python train.py --n_layer=12 --d_model=128 --d_mlp=512 --norm="rmsnorm" --positions="rope" --qk_norm=true --tie_embeddings="early" --init_std_o=0.017 --optimizer="cautious_adamw" --lr=0.00144 --schedule="wsd" --doc_mask=true --train_tokens=143400000 --steps=5245
Each number is 128 + 24 x the weight over its row's rms, rounded and kept within 0 to 255. Layers, rows and columns count from 0. Numbers have three digits each. The size before them is the row's rms in percent of the matrix's.

# layer 2 MLP down (transposed), 512x128, rms 0.048, rows 450-504, columns 0-127
092:157128121141126127136152143131103119130157143105138122133129104143107085116106117122149133113088142134132121107076119110186097129086158107145137120134148082129169116106144158113129151096144135175176166131148150139115140084108097099141120128112141108113156187136093144172127113100106109126083113110161103098144147134117134080100103129140130146087166129100141133092125170079103143113120
104:162123116125107157134146147148112157132150140138093130149134117124070107133127068133129087128111167140143187136119133145140111116090142123101139113106134145116196127162145129119127140155133175130149136120130131133117138110143136121128111096141106095102157092127154086139128109118101142151110104138133091116138087098122089148120111105163171164176093115115147139173162127102145166136184
094:112113118166115132161099120121091115127168148189175130128143119147068147078131136128106085133140151188123117138126155125143081145103108117126143109120123111133141073154148101112131150122200128111123120138154168135138146134135139108100138105088127137129145117100182094122127143093133145133149136112129086108171125110137147158113135105125132117138088103099089097151118127147155102131126
098:127138126173113151133150065141129137150128106111113081120139135141111099171120146180143152112156165134113130180137107134127144080105120104162130107149138101079136123126116130124174146103070154174179085152131123136108110119119148151131126106123080113101139120138113146136141125174143116117095104094127132136144127139085105124090130111123121156131117103102108183142109108104160144129110
098:107097090106134143134136127115132165155141127133159126110134169078124133146162110098145153161146103125144152123166139148095153138108089128131124080163101153132112121097187138126109134163151146131138145131126131072146110133106121141094161143166103146116072163115160147124155155114120137179117173138129165176146141126128123125106093118092103096098094124139167121149121122120116167131129
097:115158108107162157114153125143181074165159114087133095120125098139092142115117114149124117135095108171098114158128122160117140152127112157133083147131139137133125125110115073150138082116164116130104155096129159163141152160148116132147119148174103137072132120132093109146081127154107104152144147147132153117144079117141159117122155158117149130126164120131145127159113145139141139080165
107:160115139112104135145170111156085141065121132104130132127070148129096137137066123110122151127129101152149119133123151089087113165115116126173155144143133095122107130137128134133116102068115111160137106094144114085099120111121128084079140122135131132122129109110136141171132139117124128143140153136091150139133083174127145109102133137111113109166144137110134097135132097115094199136102
110:120118104121101162127157106118135090130108114134096131116129143071096145144193116064114133148156075106151181134096141150106150118105123152124110101140119090106158102152127141089118118095111152116120118134156097117173100089152124126094113154154144175159132100125111113143120116116138133156093125139100123176170121097132117134118140159102089123143156119138139115160135136123093147140107
100:116092089155111181063086113111116175113111107157148145118161142141137149130177108158125124120137151097105114158147158099132120124156138132155142149182128106124151140131150135127165103159116089159115092141105145145137098139148097113132103128112130097081128168136150115172114111159131121139117110116136104125101139164141153142099124134126138139122156056128117125125088164097131134116158
099:145163136123102160086135150149120111110164125110122092148134139122090141135104115086100109139148163148102104149093123183104100156139185139131123129165114108101122122113095116124118105091102103161112118126158133098155110126154124133161091129134172135060127073139127141126097113137124139128153109128103137154149119150132146091109137158141122162143133134104184073134130133162156141099118
097:121141140148131144080083101117093111148148096067132216110187155139148073139099140137112147143155128150097095119095105110117090096128125138113133116121084123083115091146124162125120134149078132135108096117141124104120139142105140137124131125117170108114123184100167107077134121126148109127131123097139128131134129164138131123106108115159147139098151123148111128139117121119104108124138
106:110160095139129119089078121108095123148184132105105126158124141139124150146089154123138140135136141111140156093137138097133146120080093104098164123143130132110156146109144146135150119121133144140141136132103147132110059121076113079170098103136103170142119128108103125167108122068108144148130118157161127147116138100141160099112109141198128160124096113105149136135104125123138156152136
103:091150124120138145095140144113165107148145129162125138130172099109134124182171134120137126106147135120118178114094171121097113140139071111155127161132129096091139151116116106106130098132117157167160119140183128142126132099104134156117111132117116177107103141114166149102127124057109124164131095138114117116129126116148093123110129116173096124113071133115147122126086117165150143144103
089:166126156108167142099096166131130146145138119152142135148135097094164117092132117092113193112112115139136103102066137081126113112096169175135119135145124125171127097156117126157123181125132122100107098112091131132148140152119108155093159106130118135149130073098127126099112139117123149155102120143115159118116145132089102110154102133101119115107154099165110132114176150108133137128094
099:114099090147135148123114146168124145124068139108112118111162083139138114126142140090130112101119117162148107121119131140139096115103072129109155098107112152159096171093166124110101125164108098127112133151126120114144110114139082131127121161113153153146120129190129142093152122121092094171135138169117094129146165118179146150087095150122160134126114122127110157120108097132157086144114
099:118113163149104159128130134109120130133140144175159124153171086127121098089101120120135132149112116112127079103138131147150150135086139187123117136145143109117116103066120105143155125134138121168098099101147104113118098123096144102167097131139130144078148124112103073087116148111154153123135154163111111130168165110165127122096148151140129120081137115126094139109143123103130080091118
089:142123136183120120142145095165123138153106151116122143155090146129082148117144158136121175123171144070135122097130148110127187168122110120152158145138121179113122127122094138140159135131138116127099161137162128099110152111154147132143087128121111085141105117129109158098102117166128092078118073122122142097123122188158119152120117125151113144126129167102146167134106097140104129128121
084:105147167164118125108117136172127106063117132122149123122149119143125133116083131139109091130124149125124111131129132154095138109119171107165127177109160114180134116156106119127148100153114143129159125161117132183108105124150111151125154097115096106173131126146149118126128139144143090142158160180136123132132131135075119138110131163119168076151145094119138167083171102124170134136137
093:174109117139124141111091136111130119131111143157112154143121134165147118149126093087153138101114140144137101109113156091122133119159156136111084106129108101095185115142132163091136128133103146114113126120153148101118118119128143147033106120117131137115139110143160155113159124134066117076126111109125113128122100175081117137193110118134129116130092121105121136071145121153119130146119
104:112163102110144112126104147165108122090109099135137128134124163135147134175102124157145174072110111126160104144155163083067096099103118156106143147145112093131162118093132122159158125111174095110130095104129156134140140133115123145123172110123111127103106194131120103110148129126118120154137145154106154158152119127158130137129099093127124184133102163097144162102145142143130140132112
086:142150140119148133113171096122159128119100125095123166140133165098110121127126138087107100073152108092106104143139166117100119113172144122114156134172135091114101106164159144153139144111143134167139161153148144111096136070108133122110134143154105108139134120094122137094117123168155103142124167115113079120157158178129148097165135106139157112138172111130156171157149109144129146121132
098:143148106111113139130135139114132132150107117112170173141147133118121131133110115138103114128128171122087153139184119133134147136138105119116149141165114163156146129072205093161127110136097119153145158157111137119157132127126143107178087101119129148134128145122122097084118140132164106141112151148175124088141156189144139120151121178116104126146172151110172110138113145163118113111160
118:173125077124104095127109098123116147151146110147146114107104148098116145108125151149107100112114157180145113130148127111108109127132131106086167151152126128149109127085113113120103108127130131150133144150137169093083142104140155129135102174104122158100141136152092099118123121166116139136179079124143181145141134123122139088147139196125125085149125099069116119100166130124119108139128
099:139137131127122106138143095104145145160111114131067127127148112112122139117155147108118135112141095157129105132119145120128142162122137137105112132117081132096125076147144118109055155129103094150060127126131089093156123117134122141152072171122139116140136128126163169089116180161147117093152120135091132148169170135108114164105147139113095097119127112144133126108137100131103145143079
094:149125151170103136086106132163096141149126109118140106124152067164134156077124158120113124135110145138124124151128134166133132129134122139138129088131132092113152094147127084116124130164130119102151070152141159140135147144146123143096134120156143126174169117088095088128104122147160110126081149132127157133107146182124156099149128148137191118107108114133156124110107099145146107099177
109:133117138097104170117118123118116118124111095124100131096133094136105151119202126144140154157133089103133140149115112115121153142131084169108150156142133104149092107162131116106144127097129084125103106137123115148134134097133206157158113179124128150122135119176102089123131132146129122120102082143093119110135143154077151074132119159130100117146097112124156138171156127104132128118102
105:105119077144096164090145125137149169144147153173098098113139125097172145115153090129177150103129102152147091168130143128174151148147120141179162145126099144151120131126154102109102132150136090113104106136081132125170105172096141175125144140113117133151113125148095119091115123103152158160136126138149095135108134118109134178129126143130132117138109137156124114125150094090115093124152
090:130131124145116140173089123150141127138104112123100143148128113110130107166102109124137131146119120133100156125143105103135116079134142113153142103139091108089183145175129112121130118094071150136126126141127083151131120184096170161137110094140132105129129133139105105136123120150122113147108113113201126132112092126124061116135147122117123105152075126068147157139117128132189110137119
099:078098126111103180103161138122141096153147126139109127123197096120102147123168125121152126122104118158129119141091130129132124131108130155147133105125156147117141146133096121120139099121127126116134079096128192142120148147115125108162109134072157114168103139131115117143151103081118111141102146124119099164108124130117148129065203114146138116098130119106122090110094119138116100144165
099:125153132154100129115132180127135128160145113161148124134157113146179120158127121101128141138142133141069122146143146102161111143122145158131114122051115126127161071103103122129116090115115123079129124095109061158154081163148111139110128144147129129147129135127139171139137118130097156129108129097102081112130150165154159118142132107083154144123152105137118145145157102139132163141161
101:111186118121103129158097149142155114151105140123126096126102147147127095128085156158070082121160167180145110149168151084129135160101150106116118092114136102131077100129134104133108132129147139154131133147140133134145124156105102120110133118112147128122091122106098152138120134185129136085169098142107096129147142151143076145105148157107167143114150140104114135164136106135110147137095
108:122123134114127107122159145134117124133147136130126155111129115131183137129125127126123157098086121126146119068136100123110071147119128106073109133056135098158140107168126138158108109126163145129136116102128106119148119089129106150109165102100191120163154113073132120128134134173121105139148156133122116121120086134104162162105142101124184153128132156113129138106119116123181122174128
107:133081170130127125146127139147072111118142131091114117163146098118134130166100134155122091153136117148146086130094176111109114166126155098112122163083109116108118159139125162125110122104108097113141133139114094134098089133106115143140119133133075178160110127106149106115131117168135153151127111136111087140112150135142097111154125142144142149145165156100173079115147137171108101081135
097:179144115168094136123121162130120096152166114143115103161133134126070118128099136112116065156124128155125163156133119134145088121111155149107107173147091135114166097161118119136137073119087126152076107139126133129124115125136111122102133138119139134077137104154074100133135095129120126112102147128150101137126130097094072101163147112123120112142125118107136107164129120076130149157125
100:130083137124088146107136114123140126155112145169125129133113151083094129106092111132145150174103107136129123106134117110102129124109152145088131103164098122138118130123165091106131108077136104139137116161101153113176154069106166130128078147121139159118142127175136145148135099134108158123091154155120144106115136170123078119154155148103081111155137099117135121100120170139081148131118
103:176139131131136130095117113102155148103153146100135097131073125151137090126090110157129129143150147106142143144148111121111148112133170097082163128052143106173040149117152158129135137078123122139116108124157156106085104151135150124143147109114107114142123150107114118111114094116104111115115112093136179127127135144128140112106125096123176107160148125147120147139122097141139123135147
092:163201113102176116173131131123090139089075131118129111162131122157130106132129140119137113118099134190120108166117129129164107141147117108093128141130199097142115096146141104162120096115092133114087113090119141118142115114134137151175147137108093110135129071106121136090120132129133145089146123148119132091128124148117139154143122144149149109137089081110154161139134157122131132123140
106:109125116149154109112097098100163143090123126114135104136113161141141165140136138113089140146146141126094100129133120120157165116109161080120147164149100178167131113139156162154134147154094136145157150171138190128158131168159132140136168128140123107082123158163096165124090108151109133124149088121137109152139144173140156138105123100118095084115156145155133144134121089145116137133121
095:134151133107128099168119140111145127136097114145154126115183123139107126117111142097117121081134080089128101114151125094140123114136139108181119123098145103131120119186127147124103136099108139102149100170109106114167124136140119159135128073129152126151112133115151151133138164199137093142155128088136067093111111124088136124113140096104124113177112108148142153093106117144115132155097
112:118159121156161131116067137151101152104105150106115135132147123122135061143138158207165108060104146169152131146157108139129107125130106151147152120137164107136100123112073151112123131150162128105127127147117162101141136143104109131115121103091114110138139147152147110108122104118141123133148127156084148085139127096129126128069104151159155166111093152116123129143145139127133151136133
103:152120169111129131127119147155149139138105155096136137142097154145093123093094140155123134092136148108120143157129118139137141113113089163123113084123102120096103152107165165158146097112110112078123097109112103089183158127096120145082065087125095129137081117178119129157135137122172155126127114135145126109164147136074140121092124135140129126123103112171087146133127136130115126118153
096:141129115091136124138137108118144129147117132147141133149127162160177140150097149137108136134106119101109115123140164153113094142153107175122141122104090114117163139138063128137109151113176106111097115109119147108156085113132104148108118084118164123095129129118086123077169148140140108126130159154128161208122105109159093141177118104120109128112110128150149160124148124096096129141089
098:129135119117093152098149135144117156130107113164145106149176121134139133107114120181160116096111089125199125170122130185132121152083096155132126107133134145091125134147146122126161125103146106116106123114132100125124126102093131131133122093114096117138115147153170088136100129156084144151119102095116091141123105105125160084122125159164106132142125125104103160098155161101147185100113
097:144118142129126105096117168129116107153105091095126095140079081160160156113105106116082128116131141136121146120143142119097085109125135112101136122094110094118119154082128139131160098104116177110150116081127157148126128127158129134087141169124136156099163175181137089107103119162134125109111132137149102092150110120160157106125130147153086159109110143112121112158089128087124109127110
094:143102128157108175173165173114118112159141120115149133105137157173083137142144145126100115124108140113076130136127098107091121103127113154105118146127156126153125117139097136092158146113133169120127093121125108111120109123121122154194085140122141113088151143138192114142135130139117121066125125121121113118047109162115118117120142157111119150126161120146165130174118140113123124101119
107:106135141131170197131112123148171086113127174120115145132162128133125095139129100108107142118156200112122127164141096127145130099103139121137128148147081143117155136128114129110159163156114128125122120100129114131088186153109127091143097133098103125068119175142149079147133131077170142119127109129115133127129160138087116150079134123138174121136124117114119159134134148143126128124151
101:110148105140143125111169101131097108091147149099157121112148131105111157151155131127138180135129127148112094088124144158098174143082127134163110127160126105158131172100159158129138146099147162131133095174138133128096124140135138126148124104134128110134146129155172124072084168158135116101125117137149124146095172149103174113079114120103120129167134133167121118147089124168100114140130
116:124160138114099149103126079149143118123148116110111135157123157142139129126127135097092119111142145161168140126073112111144099143116162093111143095090166137131141134072137160165119127136180141125154153149124134135125202142129110146167134144116116122081176141127129195176110131143120137132114100143172147114099125160146126102137154100154128139112122146104162135138132136093148105118157
103:167108094096125104130132131128076132106186137112104149151132166136152096130142118168110133133111154133151101156150141139117095118129131101140138135125077142170149109084141164128129111051099150161095146137140120103141097158093102129115133147157124128109152134087151091113129124139127126140098108108094171140134138131101138114146113129106091123162181096120144118114162129154112103083140
092:135142170133127109113123139144108072150111071047106144108147110155135148136127140121110125097113140159098126116090125109108079139109109128149117155128107146125129151125133161123100143138137112130082182161125085095142133139117137145107109144166129121153086085104125138126102120111101123131142134071169106167127154113125118124138129111154144087149111146126154135141187134124140176117150
104:128105104131110153077133133146142094122176145157102148126108089116146135093161142168153103118122116103117157105139132166147111113107155110095154153119143123147174070077113106167106129126151089139124119125109137129105152133152116121128165169162146122122134149120136118076130085120132114100160160092161133104093129149086109137104148101107131104105093126084114116131165096129133097136115
103:149105112147147110143150120155110201132151115108120126115122156121118125142146151087146164115127148096121102158092183125149157129099103155124159125142140111120125171141140133136146132127110154083135036155134102124126100142110158140141109117116129128130101112165161114155171137121136132101065131143133150159123105162091158112112141129141111148136164122142105115182134156140094108127146
097:121163109159094159097167149151118100167135141169126153123129129160125116090158135159114139139101124136095173102131108137139109106088119124184108148155123130115124052098155124121117133100120109097130150134152115157164133100126111123143109120154131133173155094133159164160136106104102144152105158123181086113142155126137116107135177135125100128139136095113128100126137113165155100160119
098:088125143129089138078165123111158089157138120119147114132106133124118138139103160099118099137131136116104118151164127149184106144088134128127186100148117132117137131140131096131121099139168120151152146139123145115163095141112152099106126110151154117147133127082165159189099126122169110156152154143125077107133152084127131132167129130135143154137170093160174144144169140119144109106115
104:116168123150149094139088116168124140106166151177135142140110107116118113132116138137122135120150121157095123132113141143085153133105103101143105168127148141164132144150104120142161165136149146138129131125111146094160118164092115165150117110096125149153159139101148144086090135111115142122118111139127194119142114113149129114099101164140136103123135218122139132118086089159117098076124
# layer 2 MLP up, 512x128, rms 0.0645, rows 451-504, columns 0-127
105:125138064143098142124131131140167131145103153098151114149137078090108125129113102134145095105151131147107102085105138150111148124163148135161085131113144158104132091115131091136149116132104169162151147093160149121114115098163154088078114106115144118121149100116088138101115117172127115133097170128105092099197103133111164127132155123110136120128137147110133109143121138151100160105134
096:089120138163104141118115158110126117149127154119099141100114156106139125098102112109115107152143153110119160086132105138119164104103140107126073124102184149148131098155173096083178126119133158135095150141094143128153128089163161071129152150157124120100121151131150144122121127109157095133081111134139119081138091103128119138087149116125108140119120099097111143082124133096101143144149
090:127167137171147124125157149114136095150135103142090127138163108156132113113157162132163133105087146120124144115115143137139106107114139108136159119130108109160142152131153170121175085156181146090145118129161109089127089147189106149125113077093124123144145134122168129125115120123126147144126150162124138123184135135122118150144134144119144122084100127087065142169119131107147178119138
092:152143150172147120093151095123138152091116183127139115105121109113147169101097106108112159147110117124141118118096124116121109097164109164111157111134141119124126125145129140173119110113152085105118119174132142089108186111136089134178147129125141161138129094142141116129138090163082108151175109160103113165122146104154139140103131106110101148164122124101099103117165148133120134175158
103:098145169120157145171135098106136130118138140141127091131135101115121115135147140139161128139170161057104121124156136174128148160121138092192118110123146119134159067087133128157125131104115160135125142114161138112157139166125135160176101127139139113110124148099115125128119109104124106088113126122150159156127157109095163107119148095133137130191147152125105098124127132111133161072129
105:133137163115145114084165154118175094172118113152151094132161117122126136142137088163114115150105141104170165141125127118145104145119106160183116126138125163132091136128100158210121131130180097175150138154139119128113123103098117168114132140134131132081138113172172151127151161104153117152108123145117121151108141135142091115157140126124113120151094144114111118094095124128101123146133
103:112198110163114126149099125130118119130172153119130108110155121115072137163064129138136093148162117108113115137124097145123122165116112125133152128141124109067123096142131105136150133126138124119063122172127108130134129125095112091130123125120172181147121144071087124140135110148146144145112119133116120183156125078141140122112156116116083144143140135097108130165085115129127120129107
102:150110114121096172113125137124125134111111082176178115117120111118138146169172118167120110177158103144126159145122162118130144160137153149147117149106131160105152110173131152089102131142134128156113176147150124120122102106113166136129138123120127141117169148137109112121095069204107128135167142130123175163124163140117152131150114104151153153133134151116121116125107098138098109089138
103:109121124146128133156111109123078165123137148126128139116144089121145117155163137113120098095111081156117150154109139155132131132107138130126172083135138108133136115132130158131107138089097090097145075109124159110184147110112150127156093143116110105161116130145123094145129163084137103115151093126107173127154148132135130107108161091100119103079125138162056146092124141093123136097135
097:113099105128130176066152107105106132121146137127146145134115081112141140117125123119159152188134141164140134136104119140104130136147101183190151156113130173100145124119092120142134164116164130128142151106122116141122156137144141143134129131139148108152146169176134164104140187077145155108108136140107172151122156115128125126168126088145120164159131131098129122077122115110106132159129
107:126115130152153148113140130119077117119184088102131104132122136101139129130145118146140103100135071107134185094133116099129135095083103128120151161139121133116148092108131114126172131150123117153155097151117140143100140094087126084133141104136099152106131108093153141142152071096088136151130147145088162158132164117122124114088091094171083131140131105119163119120144127137161129139146
099:128136118122111156132140153118168088146126129079133154132097087103158141097146137109145178161101168118132126116123107081127113125119153108108152114149181134096101138124173088147137104128148128151125182111142139137090112155157159147107098121146155135124126121116134131120087112127134120145110143083133150090121118128158111166144141150141110150137161105137126150184095071084129174127110
093:138136150133118121116126138136100115122196153132155098140138186119137115145145159147085155136123113082144161116106153127094160112139149097125104142099121133149124154159108189132113135104195117164121105147118091125138159158098152081119151128127125111129099091096071096115129112147152128112148084135114129118147130110108153126148159072113124121120153133117100143083145148137154117129116
094:134107141141129128126139149134099118130108131109166134124067088160071121087158146097121166125143132145088152163128138128102107135118130109079082171160097112154125113115120128166117118079102129092109122119111131131109127124104144125124150157120112163122198110102148090123142093121142125138090124094118116156180127103138097146185145131160151147117159121127112138142140114125174124124143
099:119111144136071139151153132104160096093113117102116107109123099098154124136152162117124123116145129126123129171136152110127108139132133145092100150104084118137132126086154103172112118101113158145091079122132107102114145152157124133114116173094107095144135140116108083114098105142164082126136083109120127171102187163114114188154160153131130100141099088130127161151119136122122138125124
075:148132089088129126095115122098099135125162151112108127137119168137131121095128113128132137107166120121086096104119074104112164141129128107129098140094189145184072101133119104134092122104145129166103150136118051113131115120091122149089119111131112131150118127167157121138123115125090083125147106107115104105137100070119099128083116095114142150154128117137148137132121127097135130136134
085:151117122110156115144149120133122109168163144158140094162138147105148082098148058106093158151117167145100092172129126159105154095135167139111083138098125158127144127143068119146108127146098124100087097141141111106146142126119138143119101104134114143076125105143076164109096115122156147127145073130115107145132112090122123121111119125120166148139139138165110119135108135144161127122114
085:159157137163121120162127105153140128102143156144111107117118121147159118116082145127147151123081159142128098129146143108145131103143134084110107116141115138146080137112114150147126094131090126062108112157130068124106147121131156114139131149130104142097108127156152118113129095087127118154175125117128087135170131132122146131099134160128137120085153148114146114150141142178037143108108
105:130122127135149166130116155139101103101104098102147092163128134141111120172122101178146154109176122137138148128103119110120126124148142152124082121137166166114170103107080150090143121113118152107123182111148080136127142160084104112149141093117144104149162164144152128125112116099120140081158105137130147119108123140157134165077093148143121113104147121130124155143151080103167148135107
085:124122160128166094129131115134157118136119172166084129139144189136168118124133125140116119171143093119122093138131135123134122118117150119096149105140137116148137189144140163095124052101091120122148138144104104139115141125165158094117095161140113174094083137138120103146128092145149101095126140138120154099165172118105088134116147125104133160125087099117124120104103105145137099137122
104:129123097115114156114168124131119161123120133135161139122103088131108122115140092113160111144107103137130139118110111129138126096118139140142109147139114155129125129121141092149126166130154125153147158129149062115122129085077090128140127137167111165131143145138179101121189119156128178152130154148153127115197096159143135136141102148149111129154135151111103134114165097082103190131165
118:144119105131110119101139134111102150089184128129099125137180118121105146129081192160131128163127179103109171135148151128140119128119130140109115140115094132133113112145161130119163142134143136177112113187147124102135105138130182106114141144140117140109164145134085102130165165127093158109143153121104169121128124159121153150074136144156118124090162115091099124142117145157145113147156
102:095142102158101120150170118111129133091146108153140115110134094120112161149142096091103105153062146153121114115128141120117117138122129133158122137144164125135138135122133086152118160152140113171134096123156119175136144129138130146141131123134119133131137140182108122070086164099183133152125134115152104184147124103106130138157128137098090093141141096149104079091173090140141123098144
083:156130096086123099153157135137117168104111138149118119146065172145142116114142146124155123120097128134131111115128115179126159116123160127100068118119123150159117145101115135145081166113096153108120135082149122170111123103170131140137074113096115123113133106117107124133100105101173149116174080131135127115149127120091139135089127161102153127134111112175125153149142125161109088106138
109:132154112155149124090131165157111060123131157111143111112127134135108097139144117108116100129123090136151115125087103169150107168132129102105118151186120141081138141139118121116155123101146098124122134132158122194117156114091117127098097159137097147146144136132071091168183106153143119141137120151124109135129127098104113097112145107116147131113100070117166113127162117143126160124107
109:173111112140094129124140133128164151090116157160169117111130168143139120182153113134165155145064106155135114121122124087145159100127117189076099155118097159102109157143123151139151134115167139083126147147131078109122134114134117150131132129092123151115118148142133123119084140075125107114110132128121128126123111113125150158140116111146097093147146137087088142170170128097127117112130
082:151157097153143138135147106158120119101162137141154139138129115143104133156134088158140095108099133126093116173096131105117148104117160109176082119107125104123092106143168150118127154132142161163163083144142113122093120141109116133156136083131147093118158141128131135080121124088137155127197128111116120078128091120127130131113128139112147140130167139125141092127113087087078166109108
101:098105117122134135102117096107140118157145150084165115146165090157147141140116144123112116143186100162130160173133137074136117113143107127081120066130174131091110118141164099144155070128116117086103154147124146133141127123104142109178118153127084110103106118124131124115131158102132152097109121143117119126112094118176163137126123116124186113096116117101127127106160140145126121142138
101:126128199131102135122144143130197128149106168115160111123172107117134145130156140131127110162192158139096103171157099092126132159145114147163124166139111123088125125103106167169122165128140101152162108121137090156152124145124166140141095105119120131145102126123117142139133101143121103117127144080114126112109131133153099130143117116122130150129133101118126127118118143076153192161160
105:113135134139119136145158117097139141120126133090178127112128147123107154140110139107123114150160129076108102146162116176123150149112171139159124126102116106154124151143092089127176161129156109154134113060109120125110142144120142119147118127152097131091066139137123132151107174169119138147147169180108132152129084135147135086100130115092094141104136158113116121101109139165126158156152
110:156116121134114140108127108143107153116171156101135109119135151130094154147121089128124146155162073127132148139128137138142133098136145144120146144141179178102110148165098133150149139130114155093152111092115185166171150143155142079162132105146126102103134099099125094161122150092114142128108121070108098098109077138139146142124139086109140132121145112151103161113105130106153131143085
106:172110111159147151124121120141088151123134138104082124192144145141122111124146123152087121131161140133097125096112157080157136166144121140150154136088158116131143139157143099069119111100104122146173131126165093131134132100109149088136106108109099173170132084152143173110151119120112138109103138145127127133111148085161115120104108079131149148156137107097109141110162148121129110126105
095:097182137129099143143149123141095088115159123099142115116120138155100147159086078138143167090107142124144147113128102120106165125096120103142107153122148132099149094144165108139123100095103115166106127119128151125135130075160129131123125111133109079089153128106093136090149112150139141138113132115140107108187130128190101112100156160125118157168122121087116125113119090104116139118165
103:117123157133109143147131105130110132100108122161123129146144117158156134156151164115082111121090173138131108118128157080098109118169172121099121171135120151141111143157165116143120130124110144112149131163124113127134127170097168067152123158111080115107142101105115131112117109141167079131156156097130103091141079142090139125117108145126104118123112124165108114157193088137108131142143
104:113194146161121108110147137130137126140159182117113115115105084154092171099178133101107144113145108137125148123140119140156104138137107103119135113160139177119115106132167123089115154073157135158137137117127091108126124132106138133155157187149131124143122152148099118153131138158127126128136175094122125146189094104141120110084122092126118131127152141122135118109167129165111143182136
090:133105126150091125144149112127166122121141123068178128127126105114126117120158113104108132132117140143100132052139129160100144120146140169150168124152103174152153167147156107114109140132134133159144125125142102126134147160094137118118161128128141131126087141169091093114130156143159108149132117094111140172122130104161161137110120073119137150102121141134115092100154072135131096119184
105:138121089128161122134127102137092113154086097116086106164110166094127161106153123080128106109139114101080152132112138126132134110126135103109138101128111108152092107105136143122126098138127126154114110142099157068136112106117149136126145111095109139103101129119110123090106117146173159122169078131068149112122069116132125111111115108103075109095144121146120127154140106154173155127157
092:124165124106117129082129149134149117118108127123122144137159122120121138140115118156128138161173067144145161159150135139141172104156135138133151160148144126117109072131117140098109145119099112147156086125104126157181096131148136138164153144126135146106153111115105122156177050132103102139162147072109158170174090153134136133138145152122133114112113091132128130096104127098136139114113
115:135154155143118120145127137112111111101101143128106089113125126104108062125127143193152121089106168118112119126090128120129127078100115123160122129172204110124108108088137171135124102119165124132126138140145133128148118120123111143169110094114126140105151149128115137139086085136084060146148110143097123126168141130128135120078114146165136143138143172105117139148145109117160108118126
104:106121175115134133108132117115137145104117136118123139126168135143093122121124129115136101126124149057103176163106125147125147114098125129118106098126154099107128127093108130144148106125111099111102068098099174151140140129097116085180088118154143138157100125163122104126103158105156142086085127119092182154102087111116137082118145124108119113121080122157127121149107120170123126134132
096:160132113104146177106119138126111146107108118127090138175094137127123090149143186133130123088160121146121124128093075104155152129101168126124143143138126115139146104104156141109126161136105154133085157096164103142111128087132180105135154152142156143133127137097122125161125080094100154112106118103163174139116118163139133173130113151147115088117126119148125162122096141093169160128121
100:158139104138143137104159165141150148127096094134112140096152176133150142132125115154092136137110095107160163121083131111110163116110112171127123160169133142119129136134145155131142139119164137177144158165148127117103088133160103107153102094143153110119183136138115099131081120138138111159071161093123123118119128153122157148151117131130126136103141098113087135100107116127127203152108
095:128133093119151130111132104126126126148134104127100143143134160124157117118119121131110139101083147148133150126159101104117121154130165154098108157142160152157096085119148108193103105134148137163101141119166117154088158105128121165127165127124097114090102095146108117119106110114140156099175104148163120092117164118147090135093142124152117088118127055119134075134155136133165148140119
086:126156106117134128141134137149147127139132144193093113129148122176169105115086138142057128120158106145146087128126128101108160110124116113125138125134125141133107138125144143145108123075125159148092134109134169124164120164132128138174134151142165133117139096139066106143136172100114125155136142095135083146131165115102150117107163127122071111151137092139137135125130162102078090141125
111:117145137134162159162142126127145135119097138092159137116129174136134095093135110155137138174143125095140179113125136185124163100104130095081123181152134135172177114157122116151156133172153114093100149154083155098154134111105130135136106165107111092101133153120136116117114120122124124128080135165137140156136156128136124125071127139110117158146140123094147113113171122141131089124147
108:146146075134125124134120116105131143119144166115147128130173111110137091128161110178120145163161116134123130143096105105131151132165131154092153134168156150171132089099139081116142156100150126147111145158085145094158147140117112166158130132164115134122140087119160155123151128154157183111130133138091094118105160119136140127135140130149150112146150106106107096065140149094088153138111
111:157145164143073181063128123117091159117158103107094135139113145134128137115116158101095139144124108089141147129073124140126126158128117123118149088154102132149123159138160120168143121089158141129120185178133148117143121078137133145116147108124101143113141116120157134143112149129162148122126106068115164142118097125113144143166116098109124117116161105142074139120106123094110129102122
101:131150095145133135068133076104111145123113144106116148109090175146148128093094165158158179138138140123155120109138121125142133125146099150102074125145111136127120143159160105137141180133133148159132135169131139141101090166165153120116126173158126120157133161086110073124128143119110169097126150116142106130123123140156107154099157152121161139154173101111107106108115134141099114139140
085:146132059127134144155112113103148109123133166111088120137119150137141080127120108173105176121121151144103099130158151092113141145134121141136129077121162114174084109108119123110117156133092150145153158160144160104111095081093151100137107134184106134162125115105155140135151123129145094107120122117106129086128162132070129131098124114125146125121087127123122126137095166120127095126090
104:121099115104157128159162121095123089108154100131127159123154107141161092183128123162167113128119109109137141122144147147123118118140164136140103112091129162133143045122159112153104110144148128164160131120118126138112138107158171128144111136124148115143132143100111166109089148097177139113135148077149109096141167114106122133085136161137083111149088116093102152121123119143158140142099
104:135178102127109157127123151143134136106153143150135101119161123112158126147108135132124147094174184153105141126096152139108143138096117142131092159135165161104081133113127153110140138124126128145076138136100142147156119132125176095160109090170122118157119111163117111099179158113156185098131177106101135156108107135109126122121129136172129130121115086158140125167154142140085140149111
100:166176135137100127133161122119119131126195092154122135140104145163135085143145140146139181125125124160132102089127135118129132137151146132091159121150129159165150132096141107129143153121150104195141102144123143135111080144056144099109122124114143103115134109142113050151133106088143128108113162082121136129110130151089160118134131137149137120157156129146121113123147168119112145119123
099:107113073146107150106142138138159118106143126150151102134111130120140110109129122118179088170164105125134132138148152152135152163127128112122145140131149156132143118097160139123098156143101108115162105105171156098147113093134094127162130137158167140154118131137099118088101121065118111153133147064118116120111128155139104126112126093149106137089112145143098090077095127098161119180116
104:107123119141116134103139146140110124095154129097162135083096109114157115170110134164147168140150123109127113147134126115119115124116164190141166061118169140152120127109172084112138093085136144119155136116117127133106115139118113112183118111121133104105152094111123151143079083104080104144180121138121113124067149136169125128106143159112151137140123142135092120150142125114154144133117